python train.py --n_layer=8 --d_model=512 --n_head=8 --n_kv_head=8 --head_dim=64 --d_mlp=2048 --vocab_size=28555 --activation="gelu" --norm="layernorm" --norm_place="pre" --norm_eps=1e-06 --positions="alibi" --qk_norm=false --attn_scale=0.125 --bias="all" --tie_embeddings=true --parallel_block=false --init="uniform" --init_std_qkv=0.0164 --init_std_o=0.0 --init_std_up=0.0164 --init_std_down=0.0 --optimizer="soap_variant" --lr=0.00326 --lr_mult_up=0.632 --beta1=0.95 --beta2=0.99 --lr_head=0.00573 --grad_clip=0.5 --warmup_steps=200 --schedule="wsd" --decay_fraction=0.582 --decay_shape="linear" --final_lr_fraction=0.0 --batch_tokens=262144 --seq_len=768 --doc_mask=true --z_loss=0.0001 --train_tokens=926900000 --steps=3536 --dataset="wikipedia_en"
Each number is 128 + 24 x the weight over its row's rms, rounded and kept within 0 to 255. Layers, rows and columns count from 0. Numbers have three digits each. The size before them is the row's rms in percent of the matrix's.

# up: layer 4 MLP up, 2048x512, rms 0.055, rows 255-301, columns 256-319
# down: layer 4 MLP down (transposed), 2048x512, rms 0.0835, rows 255-300, columns 256-319
up255 104:178164068099134151154124126130112142141144111119142143144112101167114190160130119101137176116125115112160131135103099130094135120175112133160126134139110151113116156113125138143153183117166159
down255 102:111128125118121154121082119122143100131140120126094131152134124108144143140133101148143169150111140089126140143151126171125137141114147163177147133153169110100140108125133123118125175106143136
up256 102:124106130156141115135135139130127179111088155088098131160118089133101124131128126131108137142144103164128130104114102141139129148119102066154093150160191121120134102144165131124104150132138142
down256 100:106112095152110107139053134099140150118060146132117084124101107167103141126134126126113104123116129113134150128101117159095104123121129130157113141151124125126108105153139098129115158102121134
up257 103:123168162124099142115134128084156159143175137092131115169120143164119156130121145089138172132132095082158130110085091114113180120143117139127109159150128117092118150141155064125149133144119132
down257 102:121135153083131079193156125096123134137129118135093130108090151131136144160105068129130155110094105112139134092152128161079167117113122152116093150119119122098098109149135110169163111126119174
up258 110:106124131115145116143173131136101117152132133169122123122123131126110134156151061139132138141186166107164139186173096135096084114123164158106152148138161171128147104138153145126105129139110121
down258 116:110122124114130160110135147114111119149162101127119150089151163150110135148142096144139145128108100073158136089138164111118139105108162143085124096113157126109112113157142136115138131143135153
up259 100:126120133130130111147157148146135162137128145140135144156110133099153071081141150154102111118100136123155114099145120145138171128153139134134107140109113093122116128099114150130104106138133128
down259 098:133109119126163115156080126136150124139143124151138090091119139117165123115138097099130109130162133122142115144132125171164129124107124126113123064111124131100123136081144117099083118119131154
up260 112:067102117140147106117104127110155111105133121102155128122120132140129123121158098125125119131113129135131119097116133138145088129134136090146140124153140115125159144103078137148108127128159100
down260 112:161100100135122092140131133093069123139127160108133093179165182102121158138115120126153123134116089119154126134135128105141152171114102102149086141114159124152106134128094123138169150126120075
up261 095:144137142125171122134137160122114117138115107186143112139107149127123120112158153146155100129118123178107154141127113119115147103083094133124113146143089143149158157114098141111124139132118159
down261 092:147109107126091114116157091085139138129094082108112146173128150153145119084147113138152119106129099105111097098110110137140111098161105179110151070153137097119089191091140113116084125127121070
up262 097:148137125132116134107137108127091123140106145101130126134089124118113110124134120148137107146120139146142136130152126146145127123122127155135098073201132135170152127137134125163086132099110151
down262 108:160119114120148113152154099148133091126115155135149126159142143102143154102119137157058128149106122121117099151166160104163111143110163106109126121136130098119083144133182113148122071131134131
up263 099:129138156134128139130096123100133068132078134118192170109121173113119138155135138134149136156118144132162142183142100165133142128118106121113137136137142133108108129139107126132143098121084105
down263 090:116126129128142125118126111142119094130085128132086121108139120118145106156129115095129112111113111108112132118098133088135106150149142100112093130146143140118106122141152102141126151140142172
up264 106:171134129146158132134082156146149107128152136129173101091136084146101125136167166130130126059099119118093107152140104144121162142142124152121133163130107144120122096114188108099164125164141125
down264 101:190156156130124122130152120103119093115100143096144148111105123144142129091116125093135099083131103140116113156118093111101146121122146119156085151106079089084114125087140141153158125129107134
up265 104:135089124089126160116103129119116133131108121142165161159155101121139154167110155150154133176141117064095116093148123137197152125150166113144142143127109118082126148122123147085117100087111181
down265 100:133108120123134162141104145116166128126133166092149140143137137093114132136125083113129108115113100099093117157168114163157129112142092121109069162126156098115139105104106135155120088145150086
up266 096:109137113154097159141104144102162139158125106175167103140155125146095104134117164102142118119132117139140125123104129133131116144106139153134119133107123160127143096152132122143118092133144158
down266 097:113120137098176132110144095073151190141109134108113139107125114102139122149145113147137144120090102104098125126126166124102124189160104162097074160122102119160156097146095132105136147134123074
up267 103:131071142130164141117099129049137150139141119168158093131171113091105168113126112115147147152139093089144089076126138146104151136149129120126153123141145138094139137103117114075141102125125118
down267 100:152114166107124145142156114107138108166136156125140175170151074146157134094136140165117115138102160136125145121143165138135115093122117161117100150132054141140156106131139137110124146161136121
up268 097:102080125107132127145112132147105128126110117094105099120125115126108143115134135127118134142127137117143181145152159093130115113156128129134103131152115116183121129128137125127179156139105105
down268 097:120145121139145117099118103123153160140108152091147126099147099140123110118153143112118105124074150153107024168097102121110135079140119121134101113087087110111130096118100112083122075145167142
up269 094:143114152141151088119144122114133109124087129128127133084107115126158133086087137141106101111098135151132139123124151077155148108107116112147149112127116165118100137156146113151116086098119161
down269 094:135112105150108123091144110119100175145143154177147148149125147116173093110113092133139138104124138091176083138130111158163124130125170112116115147144146086155123130126113142091139171143135120
up270 095:158121141134141144120157079113092141083110130103175072171146133098135144157184115169121147126173159182109146109114118194157123121090157072147119106127150141146116188075104107152132094146120129
down270 099:152141146094132100143111127111165129106099097136150114138150149145151098136100117101153133158064191137140134144128093150097128130099152096091149166147168098130155147129132123149101075156154173
up271 100:149138099130106091113125159107127141114161129133095105124126115105115080153134151132105142159146190106124135097109105092138146168156164138151151140147128093127134081141120153160142126112132149
down271 095:155057125139100141148141123104106184146148120133167103114136148142134140169139135114144142120125127102122117120149148156133148114105092100130125128150120140065128159126117100124102127147134167
up272 097:119124152118105185130114129116158144176164095122162117104118120129141070113147141136147150144149153111100092132095136134135113145086122135090159159193131126124140124071160080112114127108106106
down272 097:132136120137119134129125120147118164139118123155109129133159103135096112117117128168127141141115129134144117128164107123164116105101119145136109095111108154121115162136090107114100101120129132
up273 108:089118114111124101128139152162108134103117103089101087097086181170146122085123162140101109106142129112157178104146106111087136140140133145068139128112183186137173117140133079159172165175100090
down273 108:161106140070109101096093139137127112094115178113147080073141138100114133089054118144129093135129131108143151087169114111128141147159140145071124138128117108127106145130163155170103126138144126
up274 099:205133157126061158125121116144137101093122109143152194091103145161111123120109106119078105172117148117141102098094107114125098136119079158169149116125142147169142171165110161147157073080152148
down274 102:169105105141132105152123130130154143125149137120097146120130180124136108141104107101123197121110131119150121110083115108152117099107131084102105118163127131152141129127132064107107132120136115
up275 106:142116127134158197137154115107164144123136121191148137091130065107173109116131134167133158155154129162106130115128140088172112120138135141141121133143168149152154133099156092120142091148141096
down275 103:115105131094113147118150177126178091147117124148165095117092129140101135158148135140106153109144147091111123164124108136127104162157143097166136139090138161083152111121137100145126156083175082
up276 109:138110166100138112136100131094109153161158130085152160139153107138145101119152138110107116105136137164111123159184101153105089129131133126130117154116146142148119141120130106144133160103162125
down276 115:156088158085095141102119150119122147129103137089126177103133154157065139130130100139129125108123144109130124137125145136079118184135177147126156113148114094094094108116143158160159115060133156
up277 102:095137111120102108119143153120156110087090128107141091112139123121134154123138109132123177152098106113118166112148162141142150140147121085151170168102135153188097132134144132096166138097130126
down277 106:078111149118093131115115140130078135150125152115090099113134128129106128059134117126099101111157117136106106099126121082130097124206126110111125128081083150092102093129112102092093119159129135
up278 095:143118095154096156123124163129108127144114121094094122166084125104113148131131164100077133090149169134118130104099127145105120115122140139161097140141099166178094067102127147120111107118106118
down278 094:126154100119107164130107149155172101154146117122061138103108127126057120158081088107138099064147174130119153120110174125109160145106127130140120149146128141121089112096155098105142098125119145
up279 094:154088107116153127107173126113153074124154139115096170140091127101162154117144130130105100086130152177118127125125120094125152097114146129087177127091140112132122118150141120122127121157106134
down279 099:104138107135144141139146129179115116143135133142144129143124132176157114101126114078118114148133065136120132163108113130117088148111143114139109127129134150126153156119085095122160105156099121
up280 099:159123130129146162138158124127117134131142091113143103118102081114127162133081153138105145134102109165107094108162148117119162165147135139121123124152107089184093119145117152153134118123092126
down280 095:130117159153157170097079138093146124103122108073152139170125101174121154145095097135184117116117117121177129123140167118114138150118131134161104120136139147167107111160129121133105093107104167
up281 089:100131052148115147150097086141149145124140123146153155126135169162124180149126132154129176110121126098084093111125135118115147119123115132082111142118136118129118153135136117143165135131141122
down281 096:148122134137148139162129143138154125102122142108100186121120101109148108118069135098109150128121133084127142135141100139117090196108136122087152095116096152118136147143130153109097102138127155
up282 097:115093122141147148161094121153119171121121127140145122145118146104142142110139149149119138130179134141086178146167127094119157135136130123107136133132125139094187172123125151139110124151154139
down282 098:123118154129129115148119138113152172137118144142145084123145157155127143113120110112105123107101124133136153122116137102070100140120113112166099125106134104163133129125111126152111077097128122
up283 101:171148105105151095088147135130152132075164149161104146141115078122103122187138156131134137154121132124110128135116116119116116151138100096101121163171123105117104122089130155147150119059184092
down283 108:130111106146110129160138144101116098083151122132149126123137107150094130110133171138109151092144136127097170101117179092099140093095128092148163116113103136113165134143120113149118126104106111
up284 105:105100124121126149128092118152145161136126134158124180108080127139145160175120144135135129134067155103100123143130154114105166124145144113128103090116111165139105133114129162097127075060110141
down284 099:097156159132134142112141158076091174102109151097137119141138113140129147101135093152106143182156113068187141109124130154145143142124128097133108125133102155135108142107096163142119127129160093
up285 104:115115110117123127152153161113133118152114096104123058146094192134076104139105140135146142097109093119139132099133145185160158148147101127124120126140154135159090157165142128103136176101152113
down285 096:123129122129077113144119121146149109111096122106103123132110107134097109072123088084128134101102127122139153078102169113151126117153130124113111166126139136099109136134106095095083137125105133
up286 105:141123166116100179107141144133144123135169139119130180168114129109135126136096122161136100118099131071132143126111113115151148133096133164151099130119110119148146143145128116111129126146115110
down286 106:123107160120114128137126118180136116119149155128155113151126154090150161169090130100134094114096156131131117119116111109146116107101114115132161112147151102143128146150104139142118090107114140
up287 098:152148112142106136172117146098098126091086139114158150135122088141159113086115170110120151120115116129102112150137083107165089130125164151158093159144089161104177133110098154113164142130112093
down287 105:106145116109116128123088176087107126128148175146113129131105137116128125113116086125101104095134144132170121125116109115149138107117107135122126145131121129143120129145154115119118136129121131
up288 097:164121126152127140150096138133142104180152127164136120092118093164141138094145091126156129124105086149108120152155066161145103174109083128101136166136128146165145112129097127150092109139143165
down288 092:134100129147143137162126121099146105166133152121118116123154122078131072129096114098120121109139101140124107121137103136098165128146170069092105133127113107141148111118091110121145075126132125
up289 096:096095166138144104127114133109165119140120148157084107156144117122148120105123146104181117111151149127125127138174116115092205135104127170153128133098114124085147129129145131102105168150085110
down289 100:130130126135129145112100133135124094114130126137147119144102129113137113119098150094107187148117125126114148174121155147125111119132105098143164122160129172109170168102126120124108170113084138
up290 103:115113102106140131137134138186114137116138138168163155102138118141108157108102142132119124139113134113078079122148128160125115122108108106148148133140164139129115145126099128132131110138148117
down290 103:130092143124122106130142107139109125108122075130140096138123135129139156139125152125094148110099088114141066106096126123111109104123135136155124122184117108107105136152136088151155138138115121
up291 101:139149142145076151104136099125085095097122130140134162115134088178139135186122098130145145133124134127114145138113124127117147149117141091114108111113132107085147142157080117108131149107081112
down291 098:136133133118117133110129120134137094111140126113122147086097129141113120159132120151110176110144130158130107144106143132114122120118108087101095120146123127153128131138166114118103168117107099
up292 102:113110126145122107131127099185135137177151131160120146138123096144155168155140098114138139147076113108109168080146150126138129125119148158140072154116155129110082095098112123112128113105129150
down292 094:099123114139118121135074107160152127122116118143125134114161157099147122101131117113066149079104127131102118130136137082130094132104145162144074121144136164168156119099119124136091138137108136
up293 099:134129092113083063151108163120113107103140130127114123136115130112127086126139113114167144141158138151111126107132110172094108098100111118147120121106100109134149147147111141091153193104152115
down293 098:128111130109099143140110173161145120131126164096120132128130155117118103111145128109109115100091039124153099123159121145094158136142137137104101123073140148181123142160120204104119117128119136
up294 097:148133085074124113107070131131090135123158127129134178125158108136098163116113167146103152163144077101147135103120110125128123122151128098074132092155108138100135141141103119134127128155145152
down294 095:115113121147133119128101129125119161144094175147149152131115137115123105113119105154081115106119114142093140166156139114097140163126123133110132121110139121110133124147128127121112118135116121
up295 094:170109108147165103101153150088117096148152081102129120121158115109164099149119126146136121112105153128149114135134159122093135116114112130118129121169129121122108145141130147133177149139166138
down295 093:091120131122106089110104127097094136157149157117119116097105133116139135131118163124154110118133124113139133144106139131086130128140149084148115135104096159077147101104139111102127095096142135
up296 098:134118155126089128112118131122115108112112103169119148164127105133148155109178102117114137115112137092090103102108105117135115154092098111143103138152113122142131121063135105134120109182113145
down296 098:104053112097111108115089152149102135142129161153100122176136116125159137100191122127134127114113132116124100110106143165100131162077151100127110086124071142125102132135118101122140104179164137
up297 104:156125151173136128129141132079141142163121129124102130159123133135152100127110109100111164204102154106135109148178136145074148119087171154159088126146163133092112123100148137146147159110123087
down297 106:094139140126135215099141148105096121153142122138095082124097090112145120113119118095116146166159097125118139134108110142134146125148103120097110143112110122166108109105101090117169126131170095
up298 102:145152156145109140152145156122118178107137111091131113128120162158083147159143144147101107142092110178120131118134128124176088134114084131151119087131137107183108122082149170082129113112132101
down298 102:119136137135127136108115145156144132123137120130101114150188148138162112135152114143120097096118116153092153133125121138089098119113124122138106127117123132131102102133118108123137140123124094
up299 094:124142141145105154114165136161094164157130111139104162129066149129138096148135083102135138126138144103130149126116117156118157093116134152109103151102127180104131134164123078132139130154137114
down299 083:127149125128146097123106119121086155139139113111122115136124178107109125156115152124126160140128115122094134114130118129100097156088124131097069150132132137157099134146137093143113142126169057
up300 101:115116166154096144137096122128114115123123107122159093155137128135136162169058118159151138125085105126131136098099151193146107136138165139156159157101092169120135145095145075169152119144121148
down300 107:137094110137096105155110141170155132124087138127131133168130108099137100171121138106169156111081127155136094112110144175140135158124113104117110122138117142138159122130122113135143145097142124
up301 099:123161131136157106114121149143148145134163122122099164105124094097125135111107133095105134096162101117149166096137119128117113165114158139152139107130103133129139086153115133113137137138117156